config = dict(
    n_layer=20,
    n_head=2,
    n_kv_head=2,
    d_mlp=448,
    rope_base=24400.0,
    init='uniform',
    init_std_up=0.0302,
    lr=0.014,
    batch_tokens=65536,
)
Each number is 128 + 32 x the weight over its row's rms, rounded and kept within 0 to 255. Layers, rows and columns count from 0. The size above them is the row's rms in percent of the matrix's.

# layer 15 MLP gate, 448x160, rms 0.249, rows 170-198, columns 80-159
size [ 99 107 102 100  92  97 102 102 122  98  94 104 101 106  87  98 102 101 104 112 105  98 102 100  92  92  97 100 102]
[[125  98 147 137 177 115  77 156  67 126 149 135 150 115 139 133 147 124 136 120  99 168 174 163 172 105 126 144  93  99 112 131 121 192 136 115 166 129 114  69  75 130 186 157 149 130 130 121 108 183 110 123 139 105 139 133 174  98 168  73 142 165 113 121 141  98  81 137  72 105 103 189 120 130 100 151 143 159  90 136]
 [ 62 169 124  61  60 186 198  96 126 119 165 108  93 165 149  93  86  72 146  46  34 140 146 122 126 127 186 122 113 128 111 119  85 182 174 126  93 142 125 142 174 117 140 124  98 162 109 116 184  72 133 169 148  99 154 130  75 152 157 166 131 150  88 117 170 153 142  93 114 147 111 157 101 128  74 153 149 137 141 138]
 [136  66 120 130  80 168 153 168 142  67 155 113  95 148  58 109 144  99 121 141 160 113 138 109 177 128 177  86 121  84 118  83  89 153 116 198 153 154 109 175 146 213 150  98 141 150 170 135  74 165 138 136 117 132  65 123 197 111 146  98 146 121 194 131  91  84 139  91 110 105  92 138 160  85 126 154 125 116 156  91]
 [109 110 107 148 147  94 125 125 153 108 140 175 161 111 140 116  83 112 134 159  56 112 171 144  85 102 186 165  95 144  94 128 156 140 165 165 118 126 116  81 111 126 135 162  92 134 209 132 100 143 164 113 147 178 123 129 105  89 177  66  82 128  81 168 138 168 136  85 119 134 142 101 119 130  97 145 142  99 107 125]
 [111 134 153 109 130  83 123 103 140  81 130 127  89  92 143  80  92 130 103  92 108 125 128  74  94 130  95 153 138 130 108 195 119 134 105  88 104  69 172 153 139 172 132 150 125 160 182 148 105 120 169 151 140 133 123 106 163  94 119 107 186 123 147 110 179 128 184 112  92 161 163 151 119  80 132 181 128 152 134 142]
 [133 116 141 166 113  97 122 120 129 196 169 183 129 135 154 150 127 146  87 100 138 187 114  51 116  96  51 113  75 130 139 106 143 117 112  99 122  80 105 164 145 176 126  98 172 127 133 106 107 130 138 162 141 176 134 166 120 137 120 122  96 183  85 116 113 106 110 130 180 108 169 173 211 102 171 153 163 146 139 125]
 [184 137  98 136 112  99 117 109 111 110 111 164 142  80 166 124 159 138 126 114  87 182 121 143 150 184 136 172 167 122 136 155  79 108 138 117  96 116 119 124 149 104 143  97 134 142 129 152 128 174 172 188 174 146 163 102 168 151 127 135 143  84 126 151 135  98 157 122  42 159 103 218 149 155 161 130  66 123 196  80]
 [143 148 154  92 146  82 142 141 116 154 175 110  63 106 111 131 125 120 147 119 153  98 107  83 122  72 110 120 122  93  99  66 173 163 110  66 147 139 118 121 102 113 114 153  98 151 170 100 128  55 127 176 162 135 107  47 131 101 174 139 163 115 158 118 124 151 119  92 133 117 181 131 114 173 188  98 139 189 103 114]
 [135 126  99 153 107 106 134  62 141 144 128 129 112 148 115 154 156  78 145 167 125  78 154  97 136 120 129 146 128 144 103 125 116 161  74 150  79 186 118 128  68 113 151 137 112 125 126 102 176 117 163 141  91 144 179  64 138 176 111 136 162 199 106 143 162 175 156  97  66 126 124 181 177 152 100 203 131  93  73 151]
 [136 170 113 108  81 104 158 136 153 102 161 147 150 141 116 110  81 141 122 126  92 114  99 199 144 111 102 166 118 162 118 120 139  69  99 130  82 141 128 153 180 177 161 112 110 166 151  84 143 145 172  70  76  68 159  37  96 144 102 170  98  83 123  90 151 110 124 136 147 160 117 148 135  74 103 132 147  86 132 110]
 [169 102 144 135 118 191 106 144 139 106 109 167 196 124 133 162 155 119  61 109 136 155 100 145 135 186 107 155 166  85 114 203 152 125 131 128 141  97  91  55  97  91 158 135  72 119 152 142 118 118  83 148 174  97 129 130 136 125 118 159 108 110  84 109 122 120 177 129  74 152  69  74 196 144  73  99 140 176 120 126]
 [188 132  52  87 135 137 169 116  72 100 141 130  93 103  89 119 100  89 170 168 141 162 159 167  90 103 154 174 133 106 142 142 123 196 158 153 158 171 113 121 135 154 115 155 193 128 145  99 162 137 113 119 161  75 126 119  77  40 132 116 140 133 121 142 126 107  67 104 113 109 120 137 111 112 142 132 144 134 140 129]
 [166 126 108 105 134 173 106 117 177  75 155 148 135  93  95  80 205  85 151 108  94 147 161  68 131 119  72 124 139 144 132 123 120 147 112 111  99 148 135 109 139 151 174 100 120  90 193 116  73 111 154  92 172 126 156 171 138 179 127 110 154 122 167 142 163 157 104 161 132  95 125 112 127  65 200 155 117  99 136 132]
 [172 111 131 166 149 160  86 155 146 150 139 100 123 164 118 163  73 128 130  75 144 129 132 131 117 113 131  86 185 107  70 145 131  87 106  90 174 135  67 146 109 114 107  90 122 174 131 148 147 106 113  74 149 159 108 173 143 120  90 127 139 104 130 131 165 126 128 167 154 129  93  73 171 102 137 111 106 156  98  92]
 [115  69  63  95 140 111 135 158 113 118 108 189 161 127 108  97 120  89 128 133 112  92 138 137 126 164 154 132 102 100 165 124 143 149 194 164  79 117 125 147 175 134  88 146 151 220 101 116 111 109 125 115 132 209 119 131 103  66 116  85 122  86 121 140 160 150 136 145 148 124 141 142 132 147 154 136  61 139 127 105]
 [115  59 141  96 110 156  91 157 151 192 104 175 187 138 183 104 128 109  74 146 146 120 151 119 128  94 110 111 136 115 154 116 123 189 141 151 125 169 120 102 166 142 186 136 148 161 162  59 109 133 117 147 137 123 140 141  87  74 163 125 130 191 141 113 176  63 133 132 162 112 138 124 136 160  96 185 137 144 169  99]
 [ 95 178 122 126 173 169 135 119 137 154 124 200 124 162 146 128 213 106 164 140 128 163 124 141  87 110 188 174 161 131 154 140 121 171 170 161 102 126 117 119  64  80  99 122 142 172 131 103  44 158 111 162 150 137 169 126 141 126 100 139 127 155 106 123 112 116 126 131 195 126 143  91  81 124 166 123 138  75 180 109]
 [ 75 182 134 145 115 140 146 144 160 146  79 152 124 119 131 188 149 117 139 101  90 154 128 115 145 174 122 154 138 110 106  55 163 112  98  93 141 112 117 142 152 123 116 102  80 145 147 104 164 134 184  60 126 109 175 122 115 152 132 110 158 118 117 113  91 135 134  96 102 109 115 136 139  81 142 125 104 118 144  98]
 [152 136 116 128 179 108 118 148  72 155 100 102 102 127  85 154 108  97 198  96 132 166  84 204 110  92 113  90 101  98 167  99  85 143 168  56 103 119 141  90 183 161  98 101 128 137  86 116 156 150 108 118  98 105 143 169 113 153  96 192 113 105  63 147  81 141 148 138 121 102 141 188 224 138 130 121 155 160 116 154]
 [124 138  97  95  95 112  98 131 149 111 128 139 120 120 175 114 187 195 178  39 156 137 100  94 130 158  75  90 122 160 153 117 127 139 112 165 105 119 128 139 143 181 114 104 163 129 159 128 130 161 111  82 132 119 131  57 113 141 151 176 145 177 132 197 156 125 123 180 152  87 140 159  96 177 151 103 120  98 131 117]
 [ 80 160 164 110 134  99 164 201 143 166 117 137 104 147 119 134 102 117 136 103  61 106 140 113 217 103 164 143 130 156 149 101 123  91 121 112 147 111 122 125 139 120 181 148 110 109 143 168 171 136 143 113 153 152  97 114 121  82 101 120 160 157  84 178 125  85 125 168  80 110 143 101 198 116  49  91 127 185  84 104]
 [117 126 131 121  79 134 147 170 109 161 150 157 115 132 100 104 154 107 159 109 110 167 121 112  68 125 102 124 105 159  98 127  66  99 145 155 135  97  80  95 114 112 137 133 171  98 140 109 168  89 112 178  87  93 149 183 109 149 126 116  94 157 205 142 133 127 125 169  68 139  98 183 179 116 124 134 123 114 143 158]
 [110 145 135 144 145 179 109  92 178 105 149 109  97 140 158 141 151 139 114 124  71 158 109 131 104 160 125 161  87  81 163 143  95 159 168 154 137 130 124 126 167 178  91 152  99 152 139 116 151 149  85 133 176 101 165 135 153 121 128  99 135 167 112  58  44 112 112 158 100 122 120 118 146 128 164 205 159 196 128  92]
 [166 156 170 144 141 146 161 116  91 100 113 128 140 130 117  55 182 166 109 132 151 159  94  73 120 142 151 148 180 101 152 114 127 114 172 166 151 135 102 139 163  55 121 146 120 121  68 131 152  91 125 171 132  93 162 162  78  71 169 137 165 153 143 141 163 124 113 117  69  76 162 152 117 176  92 110 107 134 141 142]
 [130 129 125 161 110 165 145  99 139 151  87 119  80  71 106 161 106 152  81  98 121  74 111  68 173 159 137 128 190 115 132 167 104 122 155 133 100 146 119 137 140 187  93 139 130 105 151 171 133 139 115 143 137 147 149 162 140 201 132 129  74 129 129 170  96 124  40  82 164  57 133 116 150 106 121 138 130  91 105 111]
 [149 153 115 123 136 143 198 147 129 144 142 110 115 148 151 174 106 153 144 157 184  85 139 124  94 108  86 140 124 142 153 120  96 124  84 111 188 112 140 122  97  33 130 105 154 181 133 158 155 112 121 160 156 101 100 108 116 132 169  95 100 184 133 133 136 128 101 169 151 100 174 143  54 189 136 136 135 199 147 160]
 [126 100  66  95  66 133 146  92  99 118 110 127 181 168 153 184 153 144 172 181 122 137 132  81 143  84 154 123 126 130 109  81 147 110 103 168  97 120 151 120 168 140 184 165 118 146 154 146 126 129 183 135 134  61  91  76 124 169 116  66 148 134 101 152 110 146 180 141 153 125 107  83 148  96 146 159 140  99 133 127]
 [155 111 136 100 122 128 153  98 103 120 119  86 132 135 134 176 190  64 100 118 114 173  97  80  65 170 164  99 137 134 174 118 121 139 107 108 131  67  77  69  79  84 114 115 151 179 100 138  86 165 162 115 122 109 137 178 127 154 103 108  91  78 117 101 147 171 124 106 123 110 206 160 110  97 145 122 128 186 112 139]
 [142  92 151 176 129  98 129 128 123 124 157 141 150 198  80 100  90 125  40  82  72 111 141 108  89  96  92  88 136 124 166 140 130  99 148 118 127 153 152  80  88  68 142 154 105 176 172 131  92  95 182 116 173 158 130 116 140 118 139 130  70 104 122 131 101 118 101 106 126 126 114 130 164  96 146  65 123 119 138  82]]
# layer 15 MLP up, 448x160, rms 0.234, rows 170-197, columns 80-159
size [ 91 102 109  99 101 102 107 103 113  98  95  93 103  99  96  94 100 102 103 104 102  97 102 100  94  98  93 104]
[[106  94 121 109 111 185 111 149 118 130 136 108 159 162 155 168 151 130  76 165 102 111 147 127 133 160 109  94 105 122 139 175  82 173 174  98 104 175 101 100 150 173 119  99 201 104 122  74 102 122 117 116 159  90 112 171 173 134 182 119 110 117 103  84 134 113  54 111 152  87  83 166 138 113 101  91 127 121 113 189]
 [ 22 140 132 155 142  83 127 129 160 180 150  93  89 120 149 156 129 110 139 117 144 186 137 142 124 146 123 132 148 118 119 168 115 164 183 127 146 162 133 167 131 126  98 136 133 117 100 150  90 137 140  89 175 137 134  93 158 182 175 166 157 117 130 111 188  79 184 174  74  87 115 167  66 147  93 202 180 154 113 110]
 [ 80 135 216 121 125 173 130 120 185 112 118 127 118 109  68 145 170 133 143 148 113 129 154  85 172 110 114  84 160 132 152 113 115 168 135 141 137 109 161 151  95 195 123 159  76 114  97 135 110 150 111 129 117  98 133  81 164 171  69 178 170 153  99 153 151  76 117 122 121  77 133 140 116 102 111 198 176 127  72 112]
 [138  76 113 136 144 136 194 132 136 178 130 103 103 102  97  98 132 143 137 162 223 116 112 169 146 121 182 100  92  86  65 102 198 125 133 139 137 125 111 144  94 116 104 140 120 129 127 187 113 195 114 138 180 146 143 103 139 144 130 188  22  96 153 118 123 129 105 120 137  71 148 197 146 115 123 155 129  76 141 125]
 [157 152 110 133 140  99  86 162 106 161  97 110 117 133 103 105 169 143 142 140 127 179 146 101 118 133  97 107 144 129  61 159 130  96 101  69 134  87  67 126 134 122 142  82 145 154 123 106  94 109 109 119  85 163 138 160 163 100 124 129 238 151 192 119  99 162  83 102 167 112 110  60 104 105  74 155 165 155 134 116]
 [140  70 159 121 110 141 138 101 140  93 127 106 152  55 151 121 167 171 148 112 127  99 139 161 116 160 194 205 176 145 127 174 187 102 127 107 157 126 132 130  70 141 173 160 146 161 107 157  83 115 129 115  97  81 160 166 120 108 157 113 154 120 179 135 154  83 100  86  71 101 145  57 133 153 136 150 155 150 104 129]
 [ 87 214 146 127 147  43 119 113 122  85 108  86 166  41 161  56 173 193 115  46 122 134  83 146 122 135 127 196 181 167 112 124  87 112 133  99 155 132 148 160 125 106 104 106 157 124 157 137 146 128 177 139 160 110 163  85 165 134 150 134 144 105  73 157 133 124 136 164 118  99 147 168 208  62 130  70 109 105 144 120]
 [165 163 114 124 153  73 163  87 131 142 136 194  98 126 108 140 170 164 136  67 109 150 134 139 125 106 102 103  70 184 166 115 150  58 171 107 100 132 156  60  95 110 133 176 149  73 195 111 129 139  87 147 112 137  78  80 178 112 195 111 188 126 171 126  85 100  93 128 100 172 113 176 124 118 115 138  98 100  94 122]
 [ 82 115 170 144 112 161 134 127  86 111 156 144 106 126 127  90 131 171 118 119 147 109 139 169 137 110 126 150 183 132 127  83 115 118 170 128  97 165 100 112 156 180 136 150 127 177 166 105  97 133 196  91 123 107 142 137 103 139 153 158 144 153 141 192 178 135 131 113 193 132 114 126 136 123  62 152 146 115 119 180]
 [ 77 111 139 129 183 110 123 150 125 116 154 195 122  73 140 171 180 140 185 116 132  83 166 146  87 201 130 103 136  98  92  42  96 158 158 144 103 154 150 132 141 144 123 156  90 149 134 158 147 116 156 118 159 209 107 175 133 107 139 149 165 163 140 122  80 191 159 104 119 101 111 146  89  91 165 162 135 152  82 128]
 [ 78 114 141 147  99  89 111  75 137 119 149 154 151 136 101 197 132  89 127  79  89 146  89 117  72 145  66 131 144 112 118 167 184 107 175  97 164 143 108 141  76 102 111 111 172 145 127 123 135  99 121 195 136 142 151 154 177 148 101 102 118  70 158 121 159 130 162  87 147 132 110  62  87 106 155 126 159  95 118 151]
 [ 66 123  90 128 101  89  99 107 173 153 178 192 128 166  79  68 158 159 118  92  64  95 133 183  53 144 146 173  83 104 132 105 128  98  97 119  68 127 144 141 166 143 130 176 167  81 150  76 111 128  84 120 123 126 167 172 140 129 140 122  99  87 140 210 118 117 110  82 134 161 110 179 115 131 165  83  93 130 128 108]
 [118 115  81 110 167 120 109 127 107 133 135  74 114 172 140 164  96 118 137 104 152 142 119 155  86 172 133  98  80  70  80 114  82 174  96 125  81 103  57  55  63 125 117 140 153 139 139 140 146 109  91 140 197 129 134 137 114 122  69 131 101 132 159 105 130 137 143 138 116  86 149  89 114 146 129 172 140  98 101 139]
 [144 117 129 110 185 183 167 153 153 150 110  89 103 143 199 115  66 160 152 150 153 125 108 119  29 169 146 170 127 111  99 168  68 155 115 101 164 177 120 148 136  91  76 128 150 155 114  77 113 187 119 132 123 120 121  92 151 112 105 136 116 122 168 159 126 135 110 189  94 136 113 117 109 135 138 151 169 102 138 116]
 [121 126 121 104 218 109 178 157 100 150 110 125 135  98 112  93  99  97 133 123  90 107 142 151 114 164 159  40  79 157 118 110  92 143 150 109 101  93 143 120 117  95 139 142 110 205 127 181 162 166 136  60 160 153 136 148 138  81  93 100 226 135 115 127 108 129  95 156 131 123 154 111  89 150 158 100 124 112 137 150]
 [ 83 120 109  98 129 143 111  44 123 139  79 130 124 133  84 120 129  92  99 108 178 117 164 176  94  96 146  96 166 111 137 163 160 207  95 124  84 116 179  95 149 113 104 154 128 122 138 167  73  69  95  96 135 152  87  73  85 196 190 119 117 163  59 145 135 154  92 110 109 117 161 135  91  87 150 160 151 118 111 111]
 [105 154 159 134 129 148 167 114 100 108  51 123  44  97 183 137 157 112 154 146 125 132  95 170 178  76 162 128 164  96 127 163 142 130  92 107  77 136 145 127 117 111 145  90 144 120 106 128  84 106 112 113 106 102 151 106 121 164 182  99 209  72  88 135 103 190 154 140 128  52 165 120 166 101 204 121 155 174 151 126]
 [135  65 109 185  85 130 142 101 177 142 188 135 112  99 111  85 112 118  74 114 130 157 152  72 123 129 134  89 139  99 119 180  72 132 168 208 121  70 115 108 137 143 105 111 130  82 164 185 116 128 104 171 120  94  31 117 120  86 146 134 150 178  92 142 173  98 139 188 155 153  79 136 136 100 121 136 131 133 150 146]
 [142  98  87 144 127 109 137 166 109 128 139  83 132 160 118 139 109 108 140 103 133 100 128 126 144 141 108 102 141 155 197  93 119 132  94 122  77 165  95 164 120 144 160 162 130 138 127 115  55 171 162 163 114 111 101  78 104 120 168  93 169 136 113  89 120 119 123 145 140 152 135 154 170 120 126 145 162 131 156 194]
 [ 89 150 124 172 109  92 100 148 123 129 120 140 146 117 116  79 136 104 118  73  86 114 121 132 121 173 153 140 159  99 186 160 132 121 105 166 101 140  57  90  80 110 127 133  92  74  76 116  80 101  84 199 183 133  59  88  81 154 119 104  91 148 116 130 196  89 136 130 123 134 137 110 141 123 173 178  79 155 157 108]
 [159 149 124  79 158 169 111 176  99 156 109 166 128  37 166 204 142 134  84  76 133 182  95 137 151 131 152 162 193 139 126 145 111 121 164 126 136 151 149 112 126 182 134 169 127 148 120 114 108  86 136 166 118 108 159 135 114 162  92 101 126 179 184  96 125 117  93 125 143  90 110 158 156 145 130 118 164 140 188 107]
 [ 88 132 113 135 113 106 116 178  74 105 184 181 129 198 101 139 173 130 143  83 121 178 174 108 128  66 151 149 123 130 124 118  83  73 107 128 147  99 150 108 128  81 131 120 119  79 134 158 127 153  83 127 137 171 148 143 102 114 144 121 103 137 121 160 174 106 109 167 147 114 124 168  71 125 151  52 112  97 106  70]
 [175 128 190 165  91 132  88 136 128 112  81 146 121 133 155 165 102 168 139 126 155 141  95 134  96  99 160 120  98 170 118 126  97  75 133 128  56 146 107 120 171 123  88 132  95 165 116 134  96 195 103 113  79 138 112  93 107 140 115 151  86 119 102 124 162 113 144 157 110 138 104 125 164  95  89 153 151 175  77  44]
 [164  71 150 127 146 123 108  62 124 167 157 155 111 173  86 134 151 134 125 174 107 148 107 102 122  71 127 106 102 122 193  90  72 134 182 130 162 104  78 128 108 125 118 146 157 150 119 158 107 102 153 131  82 136 167 203 211 135  73 121 151 122 151 153 118 144 129 141  90 150 148 131 102  98 151 188 136  94 132 155]
 [130 160 115 173 168 119 109 167  82 150  92 159 148 133 112 187  96 157 124 109 124 102 126 133  93 201 136 117  63 164 151  63 142 137 111 184 166 130 124 117  87 112 186 135 131  80 133 156 128 153 114 108 118  92 142 125  98 232 142  84 163 147 148 117 134 123 155 122 142 131 166 167  97 107 139 140 207 114 108 144]
 [128 101 143 128 131  74 142 156 102  97 171 109 122 134  68 139 176 167 102 132 138 185 116 135 137 100 199  77 120 106 182 152 154 107 118 155  74 151 221 121 117 156  73 142 109  94  89 123  89 133  98  84 123 124 128 133 140 131 133 126 168 123 130 117 125 138 162 112 126 163 180 167 150 103 153  96  90 136 125 122]
 [118  71 103 135 102  97 149  70 130  76 117 111  83 176 128 183 169 102 135 170 159 154 133 126  95  89 121  78 136  72  94  96 113 121  52 131 144 180 138 142 140 120  72 114 130 123 123 104  96 147 113 160 128 160 156 152 143  77 175  99 106 179  81 113 151 184 105  94 179 150  59 128 167  98 184 101 125 144 169 115]
 [102 140 158 130 166 130 135 123 120 181 107  63 113  82 155 174  92 159 132 145 108  88 153 115 188  89 135 165 145 156 104  67  99 149 161 195  66 193 180 148 155 106  92 121  66 103 117 134 168 118 110 136  98  95  94 144 139  85 103 162 209 105 119 165  95 102 101  83 162 163  52  98 151 166 162 154 119 119 127 120]]
# layer 15 MLP down (transposed), 448x160, rms 0.133, rows 170-197, columns 80-159
size [ 91 100 103  97  98 105 104 105 114 103  90 101 104  99 100  96 108 105 105 103  99  98 101  99  99 100  99 104]
[[161 184  96 117 103 107  92 149 138  82 147 131 139 102 151 215  88 141 130 134 116 111 204 156 115 138 119 155 124 126  71  92 172 123 128 156 177 173 123 149  75  89 122 100  71  42 104 112 170 106 117 170 109  74  97  84 100 128  68 123 149  72 122 114 116  93 135 106 164 167 113 114 157 110 145 126 150  66 114 113]
 [105 150 118 131 122 170 115 127 147  20 164 101 152 109  83 122 141  79 143 127 126 173 197 154  61 124  99  92 159 130 123 129 167 118 122 134 165 150 108 135 124 111 153 114 125  78  92 136 109 162 108  98  75 121 160 114 133 131  78 147 125 117  92 122  92 163 152 103 114 160 168 132 169 136 121 126 146  99 147 125]
 [128 114 111 125  96 101 124  73 135 144 133 120 149 109 101 116 166 179 124 120 145  65  56 147 145 120 145 147 172 122 133 101 140 105 164 184 104  65 162 147 135 157 133 130  90 113 176 151 129 129  94 122 191 129 115  98  93 164 143 136  76  59 171  75 129 109  86  90 165 125 140 127 101 152  83 188 110  82 116  99]
 [165 136  57 170 131  99 111 136 148 185 157  92 134 181 119 126 123 111 149 117 137 129 109 137 115 141  91 150 152 130 170 175 130 109 180  91 201 139 142 131 133 105 121 116 143 143 180 107 180 126 114 165 169 117 162 176 130 137 111  92 127 104  76  80 146  81 123 176 104 129  90 136 137 158  70 121  96 131  84 153]
 [156 118 112 120 126  84 164 186 115 111  89 122 133 132  79 132 117 128 149 189  88 103 219 131 129 138 107 130  79 182  93 101 103 133 155 125 188 133 110 154 125 154 146 165 124 166 116 119  80 124 119 135 118 108 103 136 132  80 130 144 217  82 116  38 160 134 163 109  91 160  75 168 107 134  93  99 114 120 107 115]
 [167 155 150 155 102 123  31 102 169 112 166 106  96 147 133 167 134 112 133 158 177 202 129 120  72 148  91 144  83 158 116 107 114 151 111 165 148 139 119 164 148 120 151 169 147 145 176  90 102 110 134 123 181  69 119 130  91 144  73 137 226 109 121  96  98 137 125 144  88 111 150 200 158  71 165 122 158 195  65 100]
 [111 160 172 132 120 109 111 125 125 100 118  41 111 116 154 147 106 155 123 110  82 129 103 108 170 156  86  76 192 130  99 193  49 141 143 107 148 108 127 105 132 178  74  92 128  78 144  91 112 115  67 112 149 181 164  82 106 117  74 112  95 122 173 105 122  95 161 153  87 177 112 133 149 169 112 172 104 133  67 153]
 [162 122 148 146 119 196 143 104 114 106 167  92 163 178 129  90 138 125 133 150 103  96 139 145  84 123 161 186 123 120 137 115 123 186 115 155 108 155 131 154  99 115 120 179  94 207 116 168 158 158 156 135 140  74 132 132 160 144  87 132  36 144  72 111 154  91 165 130 175 109 141 148 120 172 172  88 148 176 141 118]
 [188 103 115 122  90 136 138 114  65 158 140 119 108 118  95 137 149 107 164 101 140 154 105 137  81 147 171 119  82 141 120 142 142  80 179 124 161  92 177 155 159 140 117  80 188  75 130 140 140 114  86 154 117 130 128 137 143 109  95  87 166  99 151  99  99 125  80 191 116  76 167 130 147 148 146  70 122 187 173 124]
 [175  93 107 157 111 134 154 178  73 151 169 122 188 161 127  95 109 159  93 172  85 131 125 117 125 126  71 150 113 150 132 139 132  77 103 133 129  74  76 111  71 132 113 128 128  67 145 144 154 133 148 133 149 108 160 137 106 136 111 110  45  73 126  88 140 123 126  68 139 120  72 107 106 114 136 124  55  77 130 111]
 [145 105 118 114 214 156 111 157  89 133 201 115 158 146 126  89 122 142 167 154 128 103 142 102 153  89  84 109 136 122 149 143 143 163 185 190 118 122 171 174 155 162 118 147 100  74 109 148 124 135  86 143 161 129 138  60  74 133  76 174  23 190 117  94 136 160 128 128 150 175  86 181 111 203 131 150 130 132 110 145]
 [149 164 140 194 189 129 154 120 125 147  95 143  77 171 100 146 118  92 187 168  90 123 158 102 124  91 122 105 116  60 130 125 150 132 161 161 133 117 131 105 120 115 156 136 117 137 181 127 161 106 140 188 155 129  84 129 105 176 135  51 132 130 106  92 102 213 128  83 119 142 125  85 159 203 169 115 137 125 110  69]
 [ 98 110 147 124 158 139 176 108 150 148 140 158 118 168 122 147 144 104 115 168 157 165 144 101 188 160 116 168 146 150 138 112 108 169 122  96 175  66 101 157 148 126  85 140 101 154 143 161 105 132  79 149 103 115 102 111 144 105 120  92  85 166 157 113 100 129 177 130 112 148 153 118 112 144 133  81 147 184 184 169]
 [180 185  98 127 162 133 141 151 139 149 150  48 113 101 156 163 158 109 152  88 130 137 160 109 141 156 144 162 130  82 134 106  77  51 165  61 130 156 114 142 199 147  95 171 104 105 131 143 134 130 150  73 134 208 144 146 152 140  94 120  62 172 172  98 140 102  99 127  99 142 105 160 143 150 141 169  91 129 108 154]
 [130 125 109  64 102 177 119 129  99 132 218  79 100 111 121 181 129 180 162 100  83 136 111 103 133 116 128 158 140 105 155 156 127 123  86 143 186 117 151 123 128 155 125 114  87  52 155 101 102 104 186 184  98  73 136 100 127 170  97 101   0 159 195 167  88 127 110 136  87  95  97 120 155 109 124  90 126 141 102 178]
 [114  62 104 155 142 128  80 158 157  91  94 139 139 206  75  57 103 135 128 104 156 102  93 109 126  94 104  97 133 174 120 145 126  95 120 129 169 127 143 116  82 104  70 146 116  90 128 125 143 141 151 131 133 120 111 113 151  91  83 118  98 125 100 144 100 108  77  44 174 154 137 132 159 138 123 156 161 179 172 167]
 [125  99 158 116 125 142 144 121  63 172  62 163 175  72 151 150 138 143 131 104 193 129 129 120 115 145 148 167  82 224 146 142 113 170 120 183 114 146 155 111 129 184 110  74  91 126 133 112 155 120  87 129 126 137 117 166  98 119 146 164 125 126 138 146 141 189 181  89 121 132 107  85  91 101 113 140 175 136 129 176]
 [144 133 139 162  83 116 132 183 122  56 103 131 103  57 130 102  93 141 121 128 147 152 112 184 113 132  78 106 137 116 146 126 119 143 156 134 124 203  91  30 132 145 158 147 116 164 104 195  98 135 118 114 143 219 100 171 149 104 138 123  82 142 131 131 166 171  74 113 167 202 143  74 149  83 107 112 139 117 138 159]
 [155 121 131 125 101 162 105 141 163 115 136 102 142 142 102 104 147 124 170  79 175 134 128 186 106 131 142 109 148 193  76 112  61 152 186 110 100  98 101  36 155 182 141 129 160 126  82  92 116 113  53  95 123 168 114 123 113 110 102 179 129 111  86 128 130 171 140 127 116 105  74 136 154 121 136 169 107 171  81 132]
 [156  80 124  93 123 193 108 106 132 136 111 108 122 171 156 102 122  78 110 153 104 113 189 151  78  55  70 127 142 107 164 127 118 130  80 157 120 103  86 130 149 178 104 111 114 108 117 188 167  97 149  97 101 131 145 104 163 115 127  38 243 138 188 138 143 142  99 171 120 162 103 166 135 139 142 108 122 130 159 150]
 [137 101  67  90  51 163 126  97  82 127  88 154 119 132 126 161  66 130 132 168 103 105 126 148  86 146 139 136 114 141 177 124 120  89 165 123  99  76 134  74 130 159  92 154 145 105 114 163 110 169 132 149  98 100 141 104  76 186  62 123 116 151 111 125 145 159 149 145 107 139  77 124 136 118 156 178 148 168  95 110]
 [125 108 141 149 109  64 155 140 105 149 178 113 129 127 149 136 158 187 136 100  89 113  93 158 107 184 100 171 103 188  98  93 151 113 184 175 115  94 135 155 141 133 163 102  94 127 110 173 146  91 169 124 120 118 145 110 131 122 184 111 147 180 136 149 126 156 140 156  55 150  73 157 111 140 121 148 118  41 188  89]
 [129  99  99 145 149 147 168 145 121  99 137  76 161 102 150 125 185 105 129 119 140 178 162 116 156 133 134  91 131 125 132 131 212 103 139 112 115  92 119 121 100 121 129 143 164 201  81  78 125 130  97  83 102 105 137 113 146 123 134 164 107 141  90 106  55 145 173  87 106 118 113  87 157 145 209 111 138 108 146 187]
 [104 174 106 102 199 191 128  73 119 153 131 127 171 159  77  51 139 172 143 124 148 158 114 142 110 138 151 162 148 143  74  62 131 107 134  88 138 141 125 166 144 152 116 138 166 104 115  94 171 126 108 132 120 151 126 118 155  89  69 125 108 101 175 151 191  96  93 100  75 185 111 150 171 122 177 136 136 147 135 140]
 [158 130 132 126  77 110 156  79 179 167 204 148 139 106 164 170 145 110  91 127 109 146  97 154 169 112 128 132 119  45  96  86 146  98 119 109 129 139  78 170 127 112  81 200 116 135 116 105 130  98 153 122 156 162 127  99 136  70 106 111 188  88 110 104 163  78 110 152 123 151  91 153 124  54 124  88 128 183 137  67]
 [150 103 141 189 128 153 170 145 135 174 125 177 125 139 162  75 192 138 126 130 143  93 118 101 145 154 163 186 132 110 127  96 168 133 110 156 163 183 131 140 150  72 107 141 158 120 164 128 115 155 166 132 164 130 103 133 117 145 113 127 237 132 117 121 169 138 153 104  93 173 111 145 135 121 152 198 127  97 184  85]
 [118 102 161 148  85 116 153 109 111  85  90  53 120 113 144 157 107 104 110 159 128 147 115 108 146  74 123 137 122  56  89  52 124 123 126 138 112 120 139 119 129  75 125  60 120 166 136 127 149 122 116 151  88 120 134 193 102 177  87 132 138  81 132 136 131 133 193 117  66 132 154 123  94 151 108 178 124 201 123 158]
 [ 97 153 199 161 112 103 106 143 132 120 149 139 151 202 139 160 123 151 159 129 153 153 111  99  93 118 117 179 137 151 115 122 152 122  69 153 102 135 121 175 126 137 133  68 162 122 152 110 123 128 211  92 170 122 151 118 121  93 100 102 223 190 151 180  98 128 159 146 197  71 140 138 101 148  62 108 175  74 118  98]]